Each number is 128 + 32 x the weight over the matrix's rms, rounded and kept within 0 to 255. Layers, rows and columns count from 0.

# layer 4 MLP down (transposed), 320x128, rms 0.138, rows 133-167, columns 64-127
[[135 150 118 120 102  73 124 146 157 137  98 116 143 172 100 188 116  78 164 107 152 107 134 122 136 130 103  57 181 161 169 130 138 129 153 113 120  96 102 152 135 127 102 117 174 161 181  93 163 122 146 101 146 142 146 151 129 157  97 111  83 108 144 127]
 [125  43 148 130 160 106 118 111 120 121 140 124 113 172 125 149 169 129 139 109 123 150  93 148 107 112  82  99 123 113 150 143 118 129 180 124 134  90 192  88 115 147 161 128 168  60 132 199 101 134 185 145 145 127 148 144  89 169 104 172 131 146  85 116]
 [ 98  96 110 128 137 146 128  86 178 144  80  87 155 150 118 115 123 146 157 183 126 191 177 150  99 127 147 130 153 120  97 177 110  93 176 137 136  84 182  86 141 148 166 149 119 109 112 129 111 157 159 198 139 125 120  55  90 107 170 129 115 140 123 140]
 [ 99 137 152 169 134 124 161 159 119  93  93 132 115  73 144  86 113 138 138 170 142 124 110 119  53 152 141 139 116 126  76 110 116 137 154 112 137 181 116  64 156 123  96 117 125 123 123  70 149 142 130 118 143 146 108 108  82 143 100 151 121 149 123 153]
 [164 162  92  92 103 117 131 145 121 128  91 170 123 135 134 136  95  94 116  34 135 137 111 129 148 187  86 201 126 120 162 114  95  89  97 139 120 132 113 119 227 153 132 112 115 127 117 162  84 124 131 167 136  74 181 134 113 134 153  93 132 132  78 114]
 [155 147 100 104 138 118 195 116 111 147 134  94  66 114  59 107 108 107 152  95  99 110 123 125  77  94 185 131 208 130 184 104 110 133 187 117 107 103 183 120 158 135  96 127 146  97 179  53  79  94 109 120 131 112 140 172 197  99  74 152 168 136 120 156]
 [131 157 103 148 147 120 138 179 119  89  98 131 110 137 132  90 126 100 169 152 127 102  91 145 112 134 109 122 121 142 199 160 167 142 117 152 121 153 126 136 145 141 165 134 168 101 155 176 111 136 156  90 152 151  59 142 128  81 134 110 136 118 146 132]
 [148 118  94 163 199  86  97 153 102 166 116 172  80 110 114 191 124 147 128 149  69 124 123 163 188 111 104  91 165 118 121 116  71 159 117 208 137 139 115 169 119 127 134  78  86 160 125 186 186  65 139 133 188  70 148 124 109 139 125 133 174 208 110 119]
 [136 158  82 153 120 149 178 125  97 137 171  75 168 151 126 117 130  90 123 124 118 123 149  81 171  88  70  83 135 181 140 153 176 165 133 146 143 119 118 129 150 101 123 141 109 175 134 113  73 171 123 129 105 150  89 180  89 126 150  89 202  82  63 135]
 [109  63 131 222 111 112 129 138 139 108  70 152 111 163 145  90 153  78  83 138 153 127 128 158 132 142 172 106 122 137  76 148  80  73 162  98 164  81 103 125  93  90 118 136 171 129 155 121 117 129 128 149 107 109 120 152 152 187 132 150 122 153 123 106]
 [120 149 142 150  95  89 165 119 152 101 132 161 116 134 140 152  95  84  98  98 173 136 107 130 168 132 141 132 136 134 136 104 104 132 102 129 138 139  99 141 105  94 130 123  76 155 202 121 107 113 131 146  84 148 109  77 184  93 167 112  82  67  67 132]
 [ 94 130 138  99 143 174 121 175 117 114 149 134 135 187 126  96 131 134  78 157 173 116 150  86 159 181  82 144  85 104 191 125  88 150 163 122 143 109 105 119 120 105 100 175 179 174 123  85  99 111 125 140 109 149 131 170 120 111 157  70 118 152 123 177]
 [136 109 164 154 135 179 126 196 141  64 130 142 108 112 145  82 171 110 164 121  40 118 155 148 146 154 133 127 163 120 122 179 127 151  98 143 157  97 119 131 157 144 148 100 102  94 116 118 204 118  88  99 131 163 137  97 163 184 147 121 121 122  76 178]
 [141 104 104 116 187 123 115 175 113 150 146 182 128  77 136 100 102 146 108 139  61  80 106 142  81 117 127 166 136 121 152 105 134 123  88 135 144 169 163 143 102  90 122  97 128 115 155 125  92 139 136  95 135 116 112 147 137 146  82 152 111 179 164 135]
 [109 100 188 119 159 138 127 122 123 112 163 131 106  93 117 202 141 167 136 155 164 158  67  89 138  77  78 130 119 147 174 120 142 179 108 107 134 173 165 133  80 127 188  99  83 123 132  72 106  86 158 157 111 166 130 141  77 132  92 140  75  99 120 150]
 [130 141 181 124 173 148 152  83 170 191  80 162 166 146  91 160 109 130 131 173 113 125  77 159  81  71  83 182 113 108 195 178 151 202 148 121 142 174 174  83 120 112 127 126 215 111  71 132 143 139 151 155 147 117 243 126  56 160 156 126 127 125 110 131]
 [169 128 149  96 183 201  91 123 114 135 180 176 188 100 102  75 114 117  99 170 142 115  94 105  94  89 161  78 135  73 127 118 143 135 123 137 140 157 112  90 160 136 152 130 127 149  89  86 147 140 142 144 127 163 111 163 113 104  65  95 145 119 116 126]
 [159 137 127  80 102 110 101 104 166 161 150 130 114 129 146 142 124 133 158 111 180 182 149 157 138 139 153 125  89 110 166  95 116 133 138 155 140 103 161 120 101 151 115 190 140 118  89  87 121 119 102 106 131 214 190 170 148 236 129 150 147 143 163 157]
 [111  87 108 124 133 155 147 152 124 161 119 109 141 104 150 106  94 147  60 157 166  92 126 147  74 150  75  94  81 127 119  94  89 140 145  90 176 118  76 120 118 113 192 119 101 133  42  80 124 148 114 168 113  75 172  80 126 160 133 155 155 117 156  78]
 [110  59 100  98 134 131 102  95 169 130  90 100 108 163 114 110  85 104 105 158 119 137 132 110 119 113 123 142 197 194 142 136 110 141 140 160  78 130 151 141 111 140 108 152 119 128 106 126 149 154 115 100  82 118 109 113 179 112 124 138 103 108 127 135]
 [138 124 131 138 133 134 143 166 203 135 126 162 120 130 153 183 111 128  94 109 142 118 164 117 151 157 112  83 149 109 164 149 141  73  99  95  76 141 117  97  82 133 130 101 107 136  91 111 136 140 135 123 106 145 114 164 128 127  48 137 157 126 118 140]
 [151  89 104 129 149 136 120 229 143 112 104 100  65 107 146 118 131 135 170 138 113 154  42  94 142 113 138 100 116 148 130 167 109 145  85 105  67 154 106 116 148 175 124 136 128  98  65 100 182  84 112  85  98  95 210 167 147  97 130 130 148 130 177 132]
 [137 133 110 151  72 154  86 153 136 138 150 193 146 135 147  98 158 153 154 118 109 181 120 143 134 103 119 128 135  94 169 145 132 143 146 105 125 144  54 121  98  94 140 154 121 142 132 177 109 173 147 138  54 108  95 126 165 112 162 174 110 114 207  98]
 [120 121 160  61 154  87 121 102 160 125  68 111 167 162 114  78 111 141 160  98 150 172 100  54 127 122 132 147 171 135 178  86  71 108  75 119  85 148  86 163 147 138 145 158 118 133 194  90 127 199 156 151  84 132 118  82 130 127 132  42 108 116  53 161]
 [119 177 102 155 148 164 169  86  73  75 185 135 110 198  99 100 136  70 102 128 165 110 129 105 127 130 149 204 129 177 123 125 169 148 152 109 138 138  71 141 173 118  99 160  77 140 134  85 110 221 133 144 113 146 107 163 135 153 137 121 170 106 103 194]
 [ 88 121 136 171 137 118 137 110 121 121  90 130 145 167 126 139 115 100  85 116  62 152 116 159 149 118 169 177  95 156 140 148  88 126 120 107  60 108 118 165 143 107 104 119 122 169 137 154 125 177 109 111 113  65 148 195 157  99 173 145 124 136 120  82]
 [107 166 216 127 143 134 104 136 131  90 109 104 183  44  93 112 171 138 155 122  95 147 100 172 163  99 174 103 139  94 131 120 149 110 149 142 132 162 142 123 136 182 144 138 159 158  75 135 117 111 128  96 123 153 111 138 145 114 167 131 125 174 140 132]
 [136 144 152 155  94  85  15  86 177 145 132 103 150 176 142 121 157 101  93 153 158 124 107 131  76 134 141 151 109 138 128 141 145 111 163 119 164  90 160 136 155 180 120 171 111 149 118 108 132  91 132 131 248 103  94 132 111 118 148 144 125 109 194  36]
 [175 150 108  64  73 114 165 148  95 119  93 105 156 138 149 160 168  67 131 150 113 148 149 106 113 109  88 117 158 100 131 141 105 160  81 144 105  91 160 145  76 174 114  88 144 128 133 102 111 140 101  60 135 179 137 120  68 119 132  96 156 115 160 122]
 [129 128 165 157 116 138 202 135 108 110 144 163 174 147 154  91 123 115 131 140 147 151 170 140 148 111 141 120  99  90 109 138 167 162 104  93  88 152 122 141 155 129 155 112  63 127 134 102 114  87 130  92 144 133 120 165 152 128 154 120  88 154  91 117]
 [122 170 152 144 133 153 141 127 133 122 169 101 135  73 152 147 197  68  87  97 115 149 147 115 109 133 123 108 122 136 143 142 161 131 159 117 158 134 145 126 110 132 155 129 152 170 147 151 126 134 130 170  69 148 114 120 148 123 179 123 138  75 103 149]
 [154 128 104  39 101 138  87 186 161 122 133 134 130 143 108 128 152 185 123 145 130 155 161 199 139 110 181 109 183 124 156 149 108  93 132 149 148 100 117 100  73 131 147 112 179 131  93 124 104 136 168 157  94 155 176  69 150 109 114 126 134 150 168 168]
 [122 123 153 155 132 165 192  56 147  99 115  98 115 171  90 124  67  96  87  98 158 111 143 133  85 145 143 162 169  98 120 111 109 106 140 118 135 152 111  62  84 143  49 106 135 134 154 104 125 116 154 112 136 105 143 156 106 126 143 126 139 130  85 112]
 [147 135 143 108 150 139 130 157  87 139 124 104 122 168 111 116 131 184 147 113 115 132 131 156 102 125  84 118  98 147 115 106 105 162 161 110 136  65 180 127 113 142 137 122 167  96 121 125 101 115  89 169 140 142 111 153 141 125 154 157  43 106 100 205]
 [169 144 112 142 174 176 132 149 131 138 146  87 130  80 120 154 131  29 102  99 121 147 175 112 162 154 103 141 149 192 134 106 157 152 153  94 120 168  34 169  95 125  89 127 157  87 140 103  99 128 156  55 138 166 129 111 115  94  94 134 168  79 171 146]]
# layer 4 MLP gate, 320x128, rms 0.142, rows 134-168, columns 64-127
[[171 118 139 119 132 123 128 111 157 122 149 102 121 159 120  96 159  93 124 117 109 148 108 132  75 126 103  60 107 162 140 168  89 152 147 126 126 128 195 133  92  90 150 133 148 107 154 124  95 108 124 141  90  90 206 125 138 108 154 125 140  99  87 137]
 [120 133 219 119 136 132 136 114 172 147 150 126 181 137  71 157  93 126  94  92 139 158 104 165 193 191 140 119 130  72  32 130 141 125 136 106 101 130 106 137 135 117  87 126  94 112 174 158 163 112 110 124 120 116 135 158 146 156 155  99 146 106 121 167]
 [144 136 130  99 135 190 133 136 203 207  75 168 124 121 154 138 105 194 110 185  79 173 202 153 130 106 177 116 173 119 119 114 131 171 133 119 137 179 122 162 185 169 117 108 139  88 177 148 132 165 205  75 139 129 159 101 117 189 117 137  64 145  71  92]
 [ 94 108 146 183 113 119 141 154  90 108 137 175 115 127 116  98 105 142 107  74 130 150 104 124 178 141 108  92 170 147 169  98  65 158 124 156  89 129 113 123 128 111 156 144 118 112 108 121 101 121 119 140 130 139 109 169 148 160 171 154 105 134 101 144]
 [109  87 156 105 103 138 135 115 207 123  93 118 136 129 137 163 140 151 159 139 160  83  37 100 115 167 132  92  96 168  72 136  87 108 162 182  94 112 122 112 131  99 110  97 108 124 111 136 115 159 135 103 141  54 161 106 127 120 156 117  58 102 119 131]
 [147 180 132  88 157 141 146 193 102  68 118 134 123 133 177 108 124 145 146 146 108 134 167 104 147 131  89 163 109 170 166 134 118 132 142 136 115 150 132 191 221 136 163 148 139 129 125 144 136 153 145 123 126 149 122 135 132  69 135 144 134 121 139 131]
 [180  87 115 124 136 102 121 104 174 137 147 113  73 125 114 125 151 155 100 121  85 130 110 117 157 153 140 137 141  95 106 109  74 177 165 155 148 151 129 165 129 118 148  89 128 143 131 169 182  94 159 111 201  66 162 134  94 145 131 126 189 171 133 118]
 [179 160  72 169 142  79 154  62 151 171 169  56 181 144 134 117 205 154 124  96 183 187 165 111 131  74  64 153 101 140 115 158 171 130 153 116 121  76 157 127  64 108  10 146 104 144 144 107 116 147  84 145  61 129  52 158 105 119 129 118 103 121  80 149]
 [166 124  93 153  84 110 129 136 151 156 154 169 110 120 101 132 135 106 114 151 166 116 101 153 105 113 102 102 166 149 134 103 110 133 181 150 165  82 122  89 127  88  75 124 111 125 165  84 107 113 161 160 151 156 158 119 106 100 148 176 127 104 117 102]
 [123 113 147 148 175 147 136 147 115 117 140  92  91 132 134 126 163 171 195  86  84 150 184  58 128 143 160 156  86 145 149 139 172  88 162  86 114 121 124 132 132  94 109 179 150  93  88 108 102 174  88 141 178 168 109  85 138 129 159 101 131  86  72 118]
 [ 99  95 205 149 167 139 145  87 110 117 139 114 110 153 131 129 115 123  71 114 166 163 115 127 113 103 176 104 136 165  88 134 134 124 100  95 120  94 129  59  85 123 115  96 149  71 180  86  76 163 109 130 140  83 171 157 101 181 178 123 126 120  65 128]
 [117 111 138 182  99 125  75 137 146 117 137  89 159 138 156 166  67  95 133  98 180 168 137 101 104 153 143 142 134 113 103  93 115 186 174 113 117 133 168 122 112 108  94 156 161 144 134  87  55 132 156 119 162 136 186 170 118 152 119 110  68 126 158 149]
 [161 126 110 149 111 178 111  70 164 152 139 130 163 143  78 122 108  97 131 126 137 124 100 142 135 123 110 160 189 173 145 188 131 165  91 137 104 130  86 110  78 169  75 142 167 105 152 120 152  75 131 170  75 122 149 104 141 156 148 112 187 119 157 133]
 [104 106 188 153 149 116 132 110 131 137 139 232 137  69 132 194 111 134 110 149 113 148  97 111  97 156  76 121 149 126 126 197 173  95 124  89 125 124 132 139 129  93 160 133 137 119 144 133 127  90 152 130 132 126 161 135 132 166 131 149 110 113 129 168]
 [132 113 175 137 111 130 156  61 123 115 147 132 117 159  67 174 177 159  98 176 146 168 134 106  70 115 149 120  77 151 158 171 158 115 163 143 102 140 132 147 117 113 147 101 119 128 181 108 122 101 141 141 153 133 170 133 137 164 186  88 162 131 112 132]
 [133 135  99 160 138  75 146 105 114 132 104 149 162 109  47  80 144 197 105 135 141 147 126 120 168 137 147 187 200 114  84  95 114 143 115  71 113 134  68 123 125  67 144  92 148 141 163 117 168 123 107 174 131 106 151  80 114  79 113 135 177 192  82 182]
 [103 109 166 181 127 133  93  70 113 132 152 100 138 147 150  87  97 175 139 102 146 128 147 136 126 111 153 117 166 120  74 105 150 114 143 192 130  91 144 121  94 104 108  76  90 111 156  97 148  94  82 101 129 129 153  80 132 211 149 130 102 114 135 127]
 [168  72  55 150 114 147 145 122 135 148  92 130  42 200 148 145  69  83  65  70 151  92  95 136 110 115  79 104 101 151 118 154  99  74 117  92 103  96  99  72 118 118 182 119 190  92 127  62 128 158 123 143  97  89 122  97 119 130 140 124 185 146 127 103]
 [118 169 128 191 131  74 106 104 100 135  65 142 148  99 164 102 106 107  90 111 105 169 131 156 168 147 175 132 124 153 126 101 119 159 133 130 150 104 143 118 147 116 144 134 110 181 180 155 164 161  98 105 135 120 126 122 131 111 137  53 115  79  92 121]
 [130 102 151  95  89 154 171  88 130 154  92 173 154 135 149 158  76  69 139 152  89 161 103 102 104 193 201 119 156 173 165 109  95 137 170 223  82 134  96  76 135  62 136 111 129 157 122 140  72 154 127 111 151  99 120 137  73 141 120 143  89 194 162 147]
 [112 185 187 141 119 115 123  45 129 126 131 100  77 161  74 131 165  92 153 126 136 173 182 112  92 160 102 125 120 113 104 139 109 142 207 145 191 172 121 124 155 131 150 107 159 131 132 139  91 125 153 139 123 167  82  97  93 164 154  70 170 120 110 164]
 [ 98 132 152 176 112 190  99 125  93 171 104 152 116 114 109  96 115 158 128  77 153  92 103 195 147 107 140 161 158  89 140 104 146 175 134 126 172 118  97  68 157 112 134 154 117  70  78 105  51  72 136 141 132 150 179 103 163 127 124  97 166 123 157 130]
 [131 102 160 106 122 146 109  77 182 133  76 102 109 152  82 148 130 102 157 107 114 125  89  76 117  90 109 201 119 172 173 152 156 113 125 108  98 151  73 163 115 116 111 178 180 108 143  91 112 107 140 141  94 119 100  89  88 141 191  84 157  66  86 125]
 [176  36 121  62 146 103  97 149 131 133 139  86 109 122 182 133 171 181 110 143  48 154 117 170 125 101  89  97 140  71  86 115  83  74 159 144 185 136 188 122  98 140  87 156 184 121 126  92 143  66 156 138 110  97 154 154 123  61 154  92  52 164 125  89]
 [139 164 160 119 140 104 164  82 169 120 127  72 113  74 148 153 129 158 115 129 138 134  94  64 129 139  62 112 110 103 121 125  85 145 166 137 160 170 172 116 162 130 148 113 112 162 101 170 120 178 130 109 168 168 158 116  86  87 141  73  79  79 184 163]
 [145 128 148 195 106 163 196  75 119 119 214 153 179 150  96 141 140 125 141 113 133 154 126 100 160  46 201  93 140  73 107 135 172 147 209 145 117 152 159  96 115  91 112 112 215  37 134  78 106 141  91 107 153 114 143 153 124 152 159 137  63 187 149 114]
 [206 106 111 163 137  49  98 101 217 173 122 129 159 166 124  58 164  85 136 167 124 142 140 146  98 157 123 136 166 143  96 103 162 100 170 149 172  86 157 133 129 143  64 168 110 129 145 104 177 124  81 164 196 108 166 169 165 123 185 166 140 109 149  51]
 [175 149 110 134 148 157  78 120 119  88 139 189 168 163 105  85 126  37  70 126 153 174 114 149 115 118 115  48 123 107 142 119 117 138 144 133 144 146 101 127 127 162 158  72 139 154 101 152 130 165 172 147 130 124 122  99 169 143 180 199 145  83 141 107]
 [132 152  70  91 111 103 101  72 168 151 150  41 107 109 109 141 144  84 124 117  90 105 106 161  99 173 127 171 166 152 151 129  94  83 151 194 179 114 111 135 105 133  96 113 188 122  94 168  90 137 136 151 158 126 139 129 112 156 105 130 148  71 148 134]
 [149 113 104  89  75  96 134 129 114 137  90 108 135 183  56 110  84 121 172 108 164 165 121  91 140 107  89 170 122 156 127  55  87  69  94 155 161 102  94 146 113 169 149 120 132 131 140 126 117 163  98 120 123 184 123 105 146 158 125 107 112 105 150 129]
 [175 125  90 134  68 101 157 115 180 168  88 111 124 168  89 198  40 123 106 155 165 149 141  87 126 154 255 115 172  95 104 127 132 149 151 102 118  67 128  99 104 104 140 157 170  53 105 149  82 162 121 140 158 162 182 108 154 190 139 133 145 109 125  71]
 [156 132 171 118  70 107 119  88 213 179 149 105 123 149 107 103 118 156  73 152 141  82 135 153 128 133 122 131  72 136 133 136  86 139 148 104 124  64 155 134 144  64 117 169 112 123 132 120 141 125 119 123 159 109 187 175 147 194 169 136 125 121 104 120]
 [140 128 152 129 112 154 134  88 128  72 196 145 130 117 135 101 181  80 136 182  84 150  80 133 150 170 177 126  98 164 138 109 121  94  93 164  73 176 192 117 143  60  89 141 122 141 160 126 124 130 137  51 104 123 172 121 129 114  96  80 161 107 111 124]
 [127 123 133 128  63 147  95  53 153 195 143 143 166 138 100 174 106 142  93 138 129 157 105 127  81 112 130  77 162 147  87 112  80 180 159 130 108 181 111 170 136 105 135 126 220 157 151 103  31 113 111  98 149 113 147 140 113 163 104 109 135 121 135 115]
 [129 169 121 151 108 156 139 123 147  87 111 142 100 156 147 113  67 121 190 137 126  78 127 131  95 161 142 115 119  99 109 145 136  99 135 194 100 132 125 144 114  56 178  84 138  97 140  27 118  71 123 122  79 139 115 126 100 154 113 119 108  71 135 105]]
# layer 4 MLP up, 320x128, rms 0.143, rows 134-168, columns 64-127
[[140 108 155 156  87  53 171 125 168  78 162 162 118 129 101 156 147 127 138 183 162 106 113 141 154  96 124 156 109  74  83 164  87 101 152 113  86  86  93 104 105 115 101 128  82 135 121 140 117  85 160 136 161 134 137 118 130 175 104 171  87 170  87  85]
 [115 188 166 123 146 115 116 142 138 158  37 141 120 111  52  93 156 143 142 116 145 144  79 179 213 145 161 105  74 127 111 182 163 108 113  47 109 175 122 130  86 141 136 136 122 153 110 164 123 154 131 147 175 118 149 147 137 102 140 121 111 174 146 142]
 [145 135 121 163 143 160 187 136 107 141 114 120 160 171 151  73  87 156 139 166 137  86  77 156 131 113 147 202 175 148 167 116 133 207 119 100 106 137  77  99 151 108 113 124 121 132 140 149 122 141  73  93 159  94 199  94 137 122 206 139 102  91 156 110]
 [ 80  68  55 122 127 157 136 129 134 163 131 172 149 167  98 160 110 102  91 190 116 115 196 131  66  93 128 152  76  70 132 113 170 155 133  98 160 105 137  68 127 155  92  84 113 149 111 133 127  99 126 106 146 187 190 160  75 125  97 142 125 149 108  92]
 [141 125  95 154  87 130 142 150  88 138 112  79 119 121  79 115 108  78 116 106  98 184 140 136  98  41 143 127 165 110 145 156 151 134 127 160 112  91 139  98 166 163 150  95 170 105 133  82  93 149 114 119 120 131 129 178 193 182  96 129 128 102 124 181]
 [117  81 152  99 120 150 146  84 105 137 131 101 144 127 122 155 135 171 138  75 135 193 102 130 123 123  72 143 130 162  95 111 108 106 126  94 129  47 144 104 114  62  55 124 117 136  92  92 123  96 141 136 115 137 162 143 123 154 152 157 154 106 119 122]
 [127 101 131 139 102  57 111 150 100 156 121 152 127 142  80 144 114 168  94 162 136 158  93 131 141  69  99  46 126 160 146 134  91 168 171 136 107 149 145 101 106 133 131  88 121 124 117 151  96 197 141 106 116 136 140  86 142 154 129 124  88  78  71 166]
 [ 79 116 144  87 124 127  66 128 158 101  85 161 114 107 101 115  62 150 120 101 127  52 173 199 132 179 201 137 142 103  67  73  76  92  73  89  98 136 155 138 103 137 122  82 126  90  98 132 171 114 100 124 130 130 130  64 130 158 125 132  99 129 165 104]
 [111 123 129 137 159  79 115 165 141 145 105 113 150 148 128  91 126 173 171  83 102 111 118 116 144 131 164 115  77  64  85 144 117 208 125 114 137 145 172 124  99 134 128 146 191 103 151 113 108 111 124 150  82 122 142 147 139 164 123 102 122 151  98 163]
 [140 116 147 129 119 168 117 104 138 111 129 177  95  80 100 121 127 122 121 150 121 150 151 173 136  87 126 149 129 133 141 131 107 101 135 124  99 151 137 141 138 185  95 112 158 158  84 156 141 110 123 106 140 136 174 144 103 141 151 138 142 133 202  97]
 [122 120 144  65 136 119 102 142  91 147 134 192 121  98 137 173 155 129 157  93 129 103 165  73 162  85 149  89  64 110 158 167  99 120 182 111 129  97  57 133 154 113  97  93 120 110 125 102 114 112 188 147  76 114 124 182 135 149  96  76 135 181 175 141]
 [163  97 120 107 147 136 135 158 137  81  89  95  56  56 166 135 201 137 145 121  59 129  86 182 125 167  74 204 146 129 104 138 122 114 121  79 165 119 119 107 154 104 147 148  90 169  92 160 221 144 121  97 183 135  82  68 127 116 124 130 139 146 210 118]
 [141 157 123 106 119 101 162 128  66 105 141 143 125  80 123 118 105  85  82 171 138 112  79 143 147 131 106 161 121 108 107 149 149 126 111  98 154  91 126 227 159 118 167 105 115 117 136 127 106 139 117 139 107  83  96 139 177  95  92 111 133  88 103 143]
 [ 77 123 167 161 160 133 109 112 144 128 119 131 137 132  68 146  87 163 124 112 186 140 177 108 135 163 161 123 166 133 144 122  94 138 165 128 149 222  93  96 131 135 114 123 117 118 131  98 124 120 147 100 159 155 141 105  80  88 114 150 160 135 118 130]
 [121 148 182 117 136  62 182 109 144 180 117 194 113 156 156 177 116 117  84 155  46  80  68 120 132 147 131 147 137 121 157 125  84 193 145 127 157 157 188  82 123 143 134  82 147 105  99 150 115  96 170 127 121  39 157 132 135  51 139 181  91 127  86 104]
 [157 151 165  90 161  82 105 168 143 142 137 137  99 144  91 129 147  79 167 149  95 122 121 159 110 179 122 142 181  75 140 118  91  99 137 167 101 141 160 148 152 122 109  69 111 197  97 159 141 102  86 168 149  94 116 126 139  36 111 197  98 140 107 103]
 [107 101 125  88  91  65  70 150 126 106  60 102 113 206 116 175 139 112 125 109 132 123 135 148 103 147 143  96 115 108 193 102 150 126 137 118 131 177 162 105 112 129 169 107 180 130 123  75 136 139 109  91 127 229 129 157  96 143  75 141 132 157 140 127]
 [111 121 156 140 134 160  91 132  99  52  61 117 135 159 105  67 141 107 165 185  61 153 141  87 137 140 123 126 163 194 133 160 154 102 154 159 124 111 165 160 129 170  98 175 194 107 182 138 176  71  82  59 164 124 140 124 112 143 149 190 139 121 189 147]
 [125 129 122 115 121 153 189 134 125 143 115 118  81 119 100 158 167 177 119 132 153  96 152 127 141  95 122 147  72  91 125 116 176 127 124 150 129 116 146 148 141 119 144 142 134  81 140  90 126 111 127 128 208 166 117 135 106 144 128 108 180 146 129 194]
 [108 121 135 124 130 108 113 136 169 105 109  62 118 140 103  87 178 139 156 147 126 126 150 138 158 175 126 120 121 172 101 108 115  95 102 127  94 164 157 151 124 193 148 131 108 146 156 169 135 135 143 119 138 119 109  90 109 176 147 112 172 159 162 146]
 [147 153 144 104 136 128 138 133  75 124 133 150 135 137  87  51 150 106 145 114 115 178  86  84 198 169  74 165 113 106 120 143 121 110  85 121 126 125 134  82 168 193 193 131  82 164  77 177  84 168 140 198 175 121  81 136  99  38  75 124 180 107 169 108]
 [116 146 128 152 160 137 139  99 124 101 140 120  84 121 100 179 142 115  82 114 109  87 115 169 106 128 147 166 140 128 110 199  65 141 106 127 123 124 178 145 125 129 134 111 156 178 132 167 116  80 102 129 127 131 149 113  98  96 144 121 151 106 112 204]
 [109 103 177 181 145 150 102 124 136 150 133 157 120 118 131 173 153 110  80 121 166 108 141 137  93 124 127 133 143 134 102 133 133 132 135 134  72 149 117 162  69 122 130 120 121 101  80 113 129  54 155 120 110 196 186 205 135 129  79 172 129 132 187 133]
 [156 189  89 100 140 159 115 156 132  90 152 113 136 140 131 118 198 123  66 152  93 149 210 149 171 123  91 169 128 115 181 148 115 172 118 146 120 164 115 160 127 200 102  80 140 107 106 123 127 176 119 131 119 133 111 196 109  64 167 156  56 129 191  91]
 [118 111 104 158 183 215 120 164 123  97 112 143 159 127  76 134 136 102 141  28 156  99 100 153 148 104 112 141 174 103 191  78 150 132 122 117 169 155 132  86  57  97 162 165 107 166  84 105 114 109 166 125 106 101 144 124  74 145 110 134 175  75 116  55]
 [144 110 180 183 111 149 166 105 115 137 191 141 124  93 125 159 118 148 123 112 125 117 105 110 155 146 179 151 159 158 118 150 165 150 163 121 154 183 116 110 164 172 166 171 184  81  77 138  90 119 115 114 164  85 169 122 172 126 101 157 101 143 167 113]
 [ 56 128 140 184 117 114 108 132  90 108 154 146 151 139 152 150 158 147 131 208 158  88 167 123 150  99 136  92 142 125  71 119  83 143 151 163 112 223  88 113 167 111 113 107 169 152 120 174 126 128  82 177 114 136 135  60 136  95 105 116 148 191 123 166]
 [106 133 113 151  75 158 128 135 168  52  51  80  99 144  65 145 157  59 104 126 118 139 157 175 140  86 124 109 149 110 124 140  97 136 135  85  91  81 114 141  86 143  52 108 141 131 129  54 163 139 123 162 147 174 141  84  81 158 137 140 120 190 129 135]
 [144 124 121 100 104  66  90 131 171 103 114 130 127  93 124 156 144 169  76 142 106 151 168  72  76  88 127 173 138 148 116 117  65 142 165 145 160 142 127 103 136 133 110 162 113 154 124 125 108 183 181 101 120 103 118 126  96 115  87  48 124  99 141 146]
 [186 108  87 149 185 104 127 141 108  99  40  99 100  71  98 163  85 144 120 137 156 178 101  90 160 156  87 112 113  96 117 106 112 134 119 133 132 178 131 209 155 124 131  96 126 174  96 144 136 146 112 112 170 110 102 150 149 120 148 158 117 149 105 114]
 [163 120  86 156 130 108 162 150 175  59 161  90  70 115 117 143 116 100 142  72 132  71 120 175 140 127  64 105 139 134  70 102 110 121 100 101  45 149  92  96 107 102 128 130 163 142  71  52 122 119 149 102  91  99 103 145 148 166 101 169 100 145 102  97]
 [126 152 140 193 157 112 181 104  85  88 143 132  98 113 121 126 155 113 140 139 104 129 129 106  65  90 140 109 178  74  89 119 146 107 145 181 149 115 131  69 113 175  88  34 158 153 107  81 129 166 135 123 108 167 103 140  94 118 151 161 124 157  79 153]
 [118 121 166 132 125 143 137 124 132 193 142 120 179 151 117 174 153 133 161 119 145 143 110 117  82  32 158 112  93 133 105 164 192 110 145 110 169 133  84 123 160 120 111 104 145 178  67  99 160 114  46  87 132 101  85 179 138 116 154  59  84 123 100 169]
 [104 147 100  74 137 227  73 150 130 133  99 185 127 174 134 142 112  75 100 132 186 139 126 162  98 130 150  86  87  93 118 111 160 162 123 107 120 133  56 217 104 154 159 155 150  88 130 139 101 151  96  95 103 170 103 122 123 122  75 131  97 153 147 116]
 [ 74 170 105 115 119  72 159 161  86 160 136 153 166 172 137 121 198 146 131 133 154 123 124 131 126 106 125  97 102 125 159 116 114 133 154 154 121 171 114 151  93 131 111 162 125 118 143 166 124 172 179 104 160 151 178 125 171 114  91 189 109 128  94 172]]